config.toml
n_layer = 8
d_model = 160
n_head = 5
n_kv_head = 5
head_dim = 32
d_mlp = 512
vocab_size = 8192
activation = "gelu"
norm = "layernorm"
norm_place = "pre"
norm_eps = 1e-07
positions = "rope"
rope_base = 10000.0
rope_fraction = 1.0
qk_norm = false
attn_scale = 0.177
bias = "all"
tie_embeddings = false
parallel_block = false
extras = ["some layers without attention", "local attention windows", "shifted keys", "gated attention", "value embeddings", "a smear gate", "short convolutions", "an embedding shortcut", "capped logits"]
init = "trunc"
init_std_qkv = 0.0466
init_std_o = 0.0
init_std_up = 0.0466
init_std_down = 0.0
optimizer = "adamw"
lr = 0.00126
beta1 = 0.9
beta2 = 0.99
weight_decay = 0.19
lr_head = 0.0153
warmup_steps = 216
schedule = "wsd"
decay_fraction = 0.813
decay_shape = "linear"
final_lr_fraction = 0.0
batch_tokens = [16384, 32768, 65536]
seq_len = 256
doc_mask = true
train_tokens = 151800000
steps = 4754
dataset = "wikipedia_en"
Each number is 500 + 50 x the weight over its row's rms, rounded and kept within 0 to 999. Layers, rows and columns count from 0. Numbers have three digits each. The size before them is the row's rms in percent of the matrix's.

# layer 2 attention query, 160x160, rms 0.0747, rows 0-31, columns 0-79
088:526465467541488537416386409463440462430461532496457421488560562465525499422566459470452531514544577502444527581436420485615452523538514606487552438506484529419499478419508502535529448504445543467608459569516536504551528509513500478498452550
086:557538470374498528522566519451477438565446469398465606572509556571502464487476477548554575508526492504497435454473415541524584529417510465537599474464434523480507481459521591441575457435531487563472566459539495454508470439498418582457551518
085:441573467577516466586560459490546580560541479482483504575431530578456472501479524508539565390506491494529558378539531567442484507419488535518463474562492452487527542478497568462515461488522470555449536417553479460485513464509487512479540463
091:440459546540518483533560502492505580494524526511568507434409506444454505511476469540454456520386539494537552438541566492413401476555457363489452567522467393575468505541467476543485572577562494509439485489499533528436393484539600495601484482
082:543429488481592545422479555515400469468471479477394450537525519558529513458578486500550559472517471505456447566469434394588499529539545531472481386498531545499526547471527498397549426438455509495497541621488480517578578533484463443499506545
091:504634448501476508614492504405530576531529543468542502511473496536441457537491479553558501452507494457520586510498508501471502556451531602560473543554485486539533506449574552531535468455532469474438520465568490439544500497505511497426549419
092:519555433516512525501561488487509562525590540472513488529451445540490505434499517533602553410554504419507560490537538469417448525539554560511541444566477513533642544447558590520566490443548422550466503467581438434564557511447509396467564465
092:489589498584437506603579486530588546528535528473531636502498561453506454469411469575515384563476545505454531420457554424517487565510418438421412572541463460492495489445496437560473535524556490456491433421557566473500478501541566423549530419
095:525571468466527589469505500440535573491501482523493415487588462523475533507549455490523546415447507511518594522484426487457420553509507492534484436590568491524627541519589482414522526468492481483520531530486426526609582468438532495535506420
085:546622464578433527551558393492492548534556533523535568519475468456494540491493512462548447468507488435519525389569514515485503488455509547505494507427436509506510465474472588551433558537562475545466450443551455519498510521608457466520502479
129:480639447608484515570585442526504565514511529548513537499494544514437483440437435519527449499499520400532528410501571486494484578509491521419474540494435442452531497517503508582470492460556453543416443519550501515561489520532545469519601430
082:569454534480485501472513567464447401486473465380491534549486495500519449450485542523501499486575461588476420538596436488474487467484503464573595514501414516479538413407531487528528486565515588548490555486444483504370377500415431508493477589
103:505541609462570496533604486414316448478493486435481510507476531441477456467505512480452438497487588476521545454422419435559607569472488478561495612450503486479493546403495451466475424586644554512466446505500412513475546491352408583508500560
095:452451511389476564515422515507478449484460441494467454446555574436537448404594448501432551586485511548412503603453493493445475496512485497430503476489533529496477526492496502454505417515437492510565460580383557551543552461501551444535501479
098:539499556563555584492454356453464488552538504638478500458548537439538495494486416585400474520563459452520396512500529588460489516520566404431523496477514491468459502556467394540457473397420469509453529570539609465471458571544512521454509530
095:467506432410504602483482571430514479485545553507443485547474435540511547553537512443506548421553370477455508444487481571381423428458547550563547517560547423424471488529480461540516523583386477450571591415440573525499464552505598575537462502
104:459509567543500497572516433490484466432443453493497452481489531496422431503604504503497392551527482434460444399490531495592486529441462461476489580499510490518434534522498473376502485457514482446531484514517470480542453524482540557571580544
106:557472502495460534518467500472506470561559486592469518493491491481435533548448494531545556587534523534491435543531514571528551494472504530580509480504548408513471547581454455613539422439424455436549510487547533493459553435468608475399429629
094:486497480361502465521477443454617531549497474458475485439439558461465465445532428485500456588518499514603461556492551468460447449499452513520529489438453494540548569414594480529577563523555405525549484501553419603410502438468498518454486501
090:497387496547542382523534506566612556430412506455525518502544500523565549532506606502451560484484493508548512540541436476570577409540488518504573500551580568551504547483501418430548547453548533475471450476516432463413509539493516465459484415
093:531579532504509474515569407463528495532523500501524552575515505456505462485486459513496520419462509475517510427488464449539532490441517425411518466438630458482458517460509409482459554492533450489497538507479445525396527476485468566542599428
097:519484494462478446471403481491641532531530452522528457474534457541471675491527508523490518550497476566488414478550421536522534402473490616550455562506496514581532440561475432495528487476471498388551535465552490488491497454435484481476474476
095:503525414550447415509590500441431512495560515484590495509454387502530500637537575423522550498444488530568478501559492547553539529477537456526537534446614455558427556540553553547508560492498416483492412436390468462413617381393479532483567557
096:581437564473549477550493503540529438499518473507473495464422481500371419463544515465389532557496506571429427573491504518471466495548520526516524438532398422535517581486590518522541443422511476498490468554506534477548559453446494527486570617
103:466543556522554420487562527574424492448502464505557470564475437428549427559599560409468494402461473547544524568570384477523512519563504555620581400535495552467534564550543553409541490501565504411530452472477464508431493492467453543464407576
113:496507525512509498490532458453494475585525485602403449521457493531570481594522521568424525434552465425509591521474477430521534524595516581437486428576617514399484562452501455556510422503569632491524482500565486493562502474567507495437439459
097:572458534452484429478496534572543450478475518467553477463534458513448495575545520565435478499452469600581516599531490486533503592490501485520510422467515575472537503544566591427531446487558482440484554492464473542477503438484521584509465562
109:401511429464515526436523581532617551423437532428508494546461563576562453508525483460527463555427531444506471566505600545436482419551436520510418607478416524487545450551476531593492494507470505540346518502538481443551389517476430521484531466
095:442472441559508455536516446533513594394454474453447463447435489389462515552545495518501417560487411503575410478457542470521579553504444458488466535521514528492418600529538538490513527470487481485544486502502544506429490477567503573442477584
110:492558542448462462543420490491458446553456559494498464502495526550517485572505481575510458569507478471516455581461498491488482569507543563519502473419440486544462449488507523495497493447536528441518538480575468419538490590543477638449374646
099:387420501422462532485480551507597452568351559575480559458554585588503512502480498467385551538482485563501524556506497372506514446525471500537414435557545498413542498502533468599481376474516562436470575484508472536574464497496520461562463466
110:479443506463501649499472554510473482420533585468496508547545546457510368501532541546509509537460602409427444556427550467483427487520530439399552475505528502553443596433576476472527453436416490544501455544367578412538547610459557495544488523
# layer 2 attention key, 160x160, rms 0.0744, rows 0-31, columns 0-79
075:438567493519546510588431505500521455496579636585516459531494453511505437509513545517545514498546456509469420559485465424466513619561520455575486596523557400494466455605494533499536531472564461502508579485558489480539541536517587407450564588
091:388414456473506425429435498535547482397429555513533592475444562496517480527501444483486389534572465592474424495501553423539571583582450529534462487439479503521488580490447490517535536515488486511531527563570512467586567517508568496505509486
066:605442561471532549491481477431474496446476529423474460449493585498557573563546494436501510561446580506536554429481556502452579470455392532476598479500462495560483494439516527497481503488474563458477491500465558437484413464453462529615468476
095:547621536515556519560563568465497467545511518513464484593520442493541467498498604569541573432395471427575478525505424524519488443424546541458534531631576545525488424582514475508467497434572462484388542409415462437435394473464426487467510503
082:515470495414506484360493568484472527535496488410506482455481587479526501434506394391503420591632486535415453478505544508489548518470444475527503462449562517500502579451432472512534507540465524503588473558465533479555565514533497505478509487
093:545516588523441502505590518512496466430485478488516462496539582465421589568486556524424457526425488562513425459578436470541550455507373448469533434550476533367473473507471511441452430476500646536461476506436597539469481572455438531658461580
100:538539596535468488561548523466545376489530484421440513556502486466486582526490523575430470463384521543515477505459420569594574439454516472520499550554514484486546419488501513494397452518540573459488558466507604513430344462468417507568503511
086:510610551581532408574618519550518441541471494535512566589445472564468518499465557560467577459441469467534537517523475488483489444561546448589500475543479520467521445521492504433430560435551505517420532465501491566489423505477488514443478511
087:422578560571473479569581491486509406448486434444426509561503536471409537531500594553457563542480565515566515509557550467581532510406458499470524501547492596481503389566498530492454484450562562485521464520469562558465466461500441537545498501
086:525512591529500483586529483514516466460424500511508493519512367543498461521548567490474561448411509359610521503467540545482469460488564507517500549505495573546529450497539526538503553458566489418367518381491497513500445452523493529482488488
089:525537619523531388527561520556484477491427440505481528519507416569481509598525582499398494513432533467591492497543517481538524413572433466501517475489484599478493481508517488410534568453618546489353516449513462513440486516494420581524450548
121:487405411435504535373402516469488490523544574450510525555463504499518511492438453477588470511595523517382544526485467537487539530516498528498515469455460431539501530413452463550496516563397505582556509550526550471525545507495526437461451482
118:535516510470505490488492560555543430545561472486583509571528404453532469434494483448595533461575502486394438532544490483477497550514491502493538439463500493467390471454497524502548520545536529452445551542517443544554582527462537426497507584
076:480549436485412494505485579488541555530542503494542423492498552560473521415425502520555533502527487471435467478529476442521424452556574502507460531517456558513460476483581451516464520495398435507495447512472418479486498647493523421510482414
117:476517380423431520399436495473474536507517511512509518471443507528500510548572489528439488469439426492443397528450493508492488504500500528514502487454625524495581492470479500518444479558444437478626522585631468470457501523556488461516481442
084:481568457483511518545443461444553507546505594487503477472434601510543487499480442472645437543484529518504660489484522495509519530464523568538440557488502512528580450475479525569444499556432428506547503420536482469480509546544425526474514457
103:584480486500503564521479511469522592369459408569573451476505503469438482483415464461537503500566524529514403626592473496508506503485431532479538506533589524427442528497547520483542571516505484518485423522567489603461474473512506533501576466
106:540477496422462495421494385485496547532508496550515495503477513542542484525588481554493502490495369535525455489490516536459514498566538442474441451483514551487587459444507599461427487548446473489501461580538410554486480545534414549394429532
099:529448532416508485488435538525602461494503442429486484518503444615467505482430498540464477495520493445514558577560496557585582489511498430465417455392514538564571500509415472483480517456440509530501593373449485463574560550443477549431523457
087:452485546525498435502474488437496389472462382497492597474536500471476506500472490488459491466501530603494495463529510543455510428502509472506532483459564515509495525449511469484540465413600583445671516481439592605552587350489474516610506608
092:458499425434416535510516461487559514464512477475515533511489494473481476477484437533586446548574488504452574507491525470475498554405601483421514539501552539544475497532496573567458429560510411600520491463539518478576556556453443520493542427
097:546527548432483443459516375519573464534388445581412498507472503525503566482542518490491470584450435511496554485536493444491512456522520517449460560503550483538572499452486604474506389478566515429545478463490480574503568430536448541438523582
093:558497450467471514480378409551562489512554460516515472395537505576553481484429403521553463560480506531467538467420529593436553492467556501477493595520495530528462431427590604509476453534459474466454546490511522459564485571509515519501489561
101:596530554479517447457425525559467509520448392435499483546494479580609587583520514511419566483476521511493457558522515517599595437496482414487538394466563522499454463439404503365465539476498648500529567543516468516470465513511441508475472428
101:579459560467623519540432565432446411484525438491546567558562476443547448525520493398490530511437585590455605516417624577455490445419557507488503520431510463502522453376506493561536452555596566483497517471477563547485452405479507541532474516
109:420512465488530500555501509489501473521491531393492444541535524463559431544501539509458585485501519539489579487565523523445407504444531557540560456383450432600516495561464421528485554505622495445562524502569499488544425497351534534478481464
097:524396552504520522526514427485455444437450418462403515509521525475461521625498530453407542510535530541517543483497500592537567496480491492506499529499550572492482508462473504486535422496520635526550607528546475468548477394454439503516502534
113:432515532470502443419531485500467456507491462516443578474507447550505526461439519503484477410454502555539442486423520445504553478505551456506484479550524501377507558504551474462642501412455499548466534452418557430491480439615577490554523573
095:564484556475452564458461551466490487456510432493522462385603474489449460513493431454460426584486528575504423529552515585485552480524476474475478463464592505434544522592491528465565559534466422482476545561426544517405504500510509509577520590
096:549454511482566503502505439544516487493490479463445505458508513510436507515555528502417566512459508550429524513484585576532478524529527536480463502474561441510543627450502419532538468471468548560430498536571453520501472387427555540471488502
096:464500539447566407524567467503481489559410406460449585510446535528528561582555464427424521546534489573543513494520582426467463468506541463459539416450450511533455475556444438430517506420465510507597583475465446529513606467475479550378486495
114:461582471489419483577484496545495487550552426435581553475449571501520507489485403533442513469453513564459469552552537490481534495536564514569545434472531551431509498525477491460450520482456436533554480538458534454445420523519522438553523404
# layer 2 attention value, 160x160, rms 0.073, rows 0-8, columns 0-79
106:502476499543423491527485523514550476465498531411437523427515551509499457486611450527435446564522360493510514403463414446476508481508570521424533500524497563511522432506539510525536578430498467519527491544418519501466449512568539476455530575
101:384443442497440521452521456404493498505489518503448472484482490481501520473480530467493489480528580582496503486457631406375470567573369478532514544503509486570521440548555478528391532478473519590565433501544463458564528469562495467507452520
103:569552502536699532461527473590456518579561518445472527511441559479564557498431503526552468511486451481474467570537523484555544576451534531476437572535495623473441451405520444472444529530481444500450574550499525518490512468526499525493583340
097:463526468446505537574476522532554541476533495472400519459538505528520434453484361522478433561524469490486501537446410414587506429588553474387543588516484524476503531463540444471490550468461407515508541496499553486461486559476543468569595504
115:532560497522569465471474476549555561493526534495414503566557511629511543485544452583598500515518468440478555406455471433549486608518551518386446516610495515505522516510391475485397501439546451509502539531508505480549495535468484484482559458
117:328487421478395471481453469465581570524558519547427541500482518489548521406454470502553537527531553570507466503515552501416435509581459512520554480439454453516573563546493601546454474522450496515497497490495460521494543552483500512486527584
101:566472543555686565488484550483456528537550458509530489544498485442553453557405578614586546484503407522487454557532402571523516560510505555519444503517420511425500417496612596582603522572492481490441542495452504499478513445480422501516533448
111:515519449563448518469541438520515486404538519439420526475549603504460495458577551528505478536554571496505517484508506377518472515565457546513593526592509553532585477539529426474406503426512490534562313537543487451499488647528594489517511477
106:543579487482612489479470430554494510406495428521500478496523576586607490456528523616591456524456452455523512507475478412464528529544424515453531568529427497426577432503548494580557547509468476492445485480558579519492443442449502542447552444
# layer 2 attention output (transposed), 160x160, rms 0.0629, rows 0-7, columns 0-79
085:491429445470450576524537610485461436468440443521461488517509500478512532468495503365446612482530518510452507510540475538501528494483581499514486470555535439498486525615567528544443482514507491468408520479516499554534483483421471516394500598
092:414430475497542491458558466371534548469501526568501519569528579502530430502449500507446487494408539540413505503463574504474497629457552552530500490508550480493558573453586514499486458452486494505591455614425433397458535561563505490533464445
094:557524443520510487419505476538439469495566455446450496452477549505458511434500446516575501451460541549520517494541500449552492485570399457409386553538545590526568500542442412521520417573536436478539546492530415500498497476500583518499542416
088:513384526472541486538541482510448534431498493501544442532476468482538513514426398407523578515402476559506497585482406555520524469546509499584475534517520448485485577586557494531492419602494597562391537412524392502422400453425529495401498481
098:512485519492503407426539554497513489506479592517602406487486529501504530559387495498597481479502430516540623431507540506529432447620414454526504497504537448470568449622418501517524484539452457533442474448518536508470465541515521472483476385
105:361528524520473479466549488581512555536368544489545479538531507504501433511436489465490459504371534497470477475471530570495501514450553525512517478495515520573490541490477595487594394474448486583540520531545614421497564572510465533517422526
097:524492444552505470441432435534580545463522417435430508465463492508492569464517477434544407552550572493546509442489428470562453417536483522413493591401516565499597364552492417523543556504470516412475497465525402461460567510477480522476498494
106:523444544488537547490571503505424469477500565496519423470502493467439525565422461525432657472498487560501422509515518502564565497557452543491502423539530494501523572570464546445503509514506410567509455506482575485499454444537531524491431436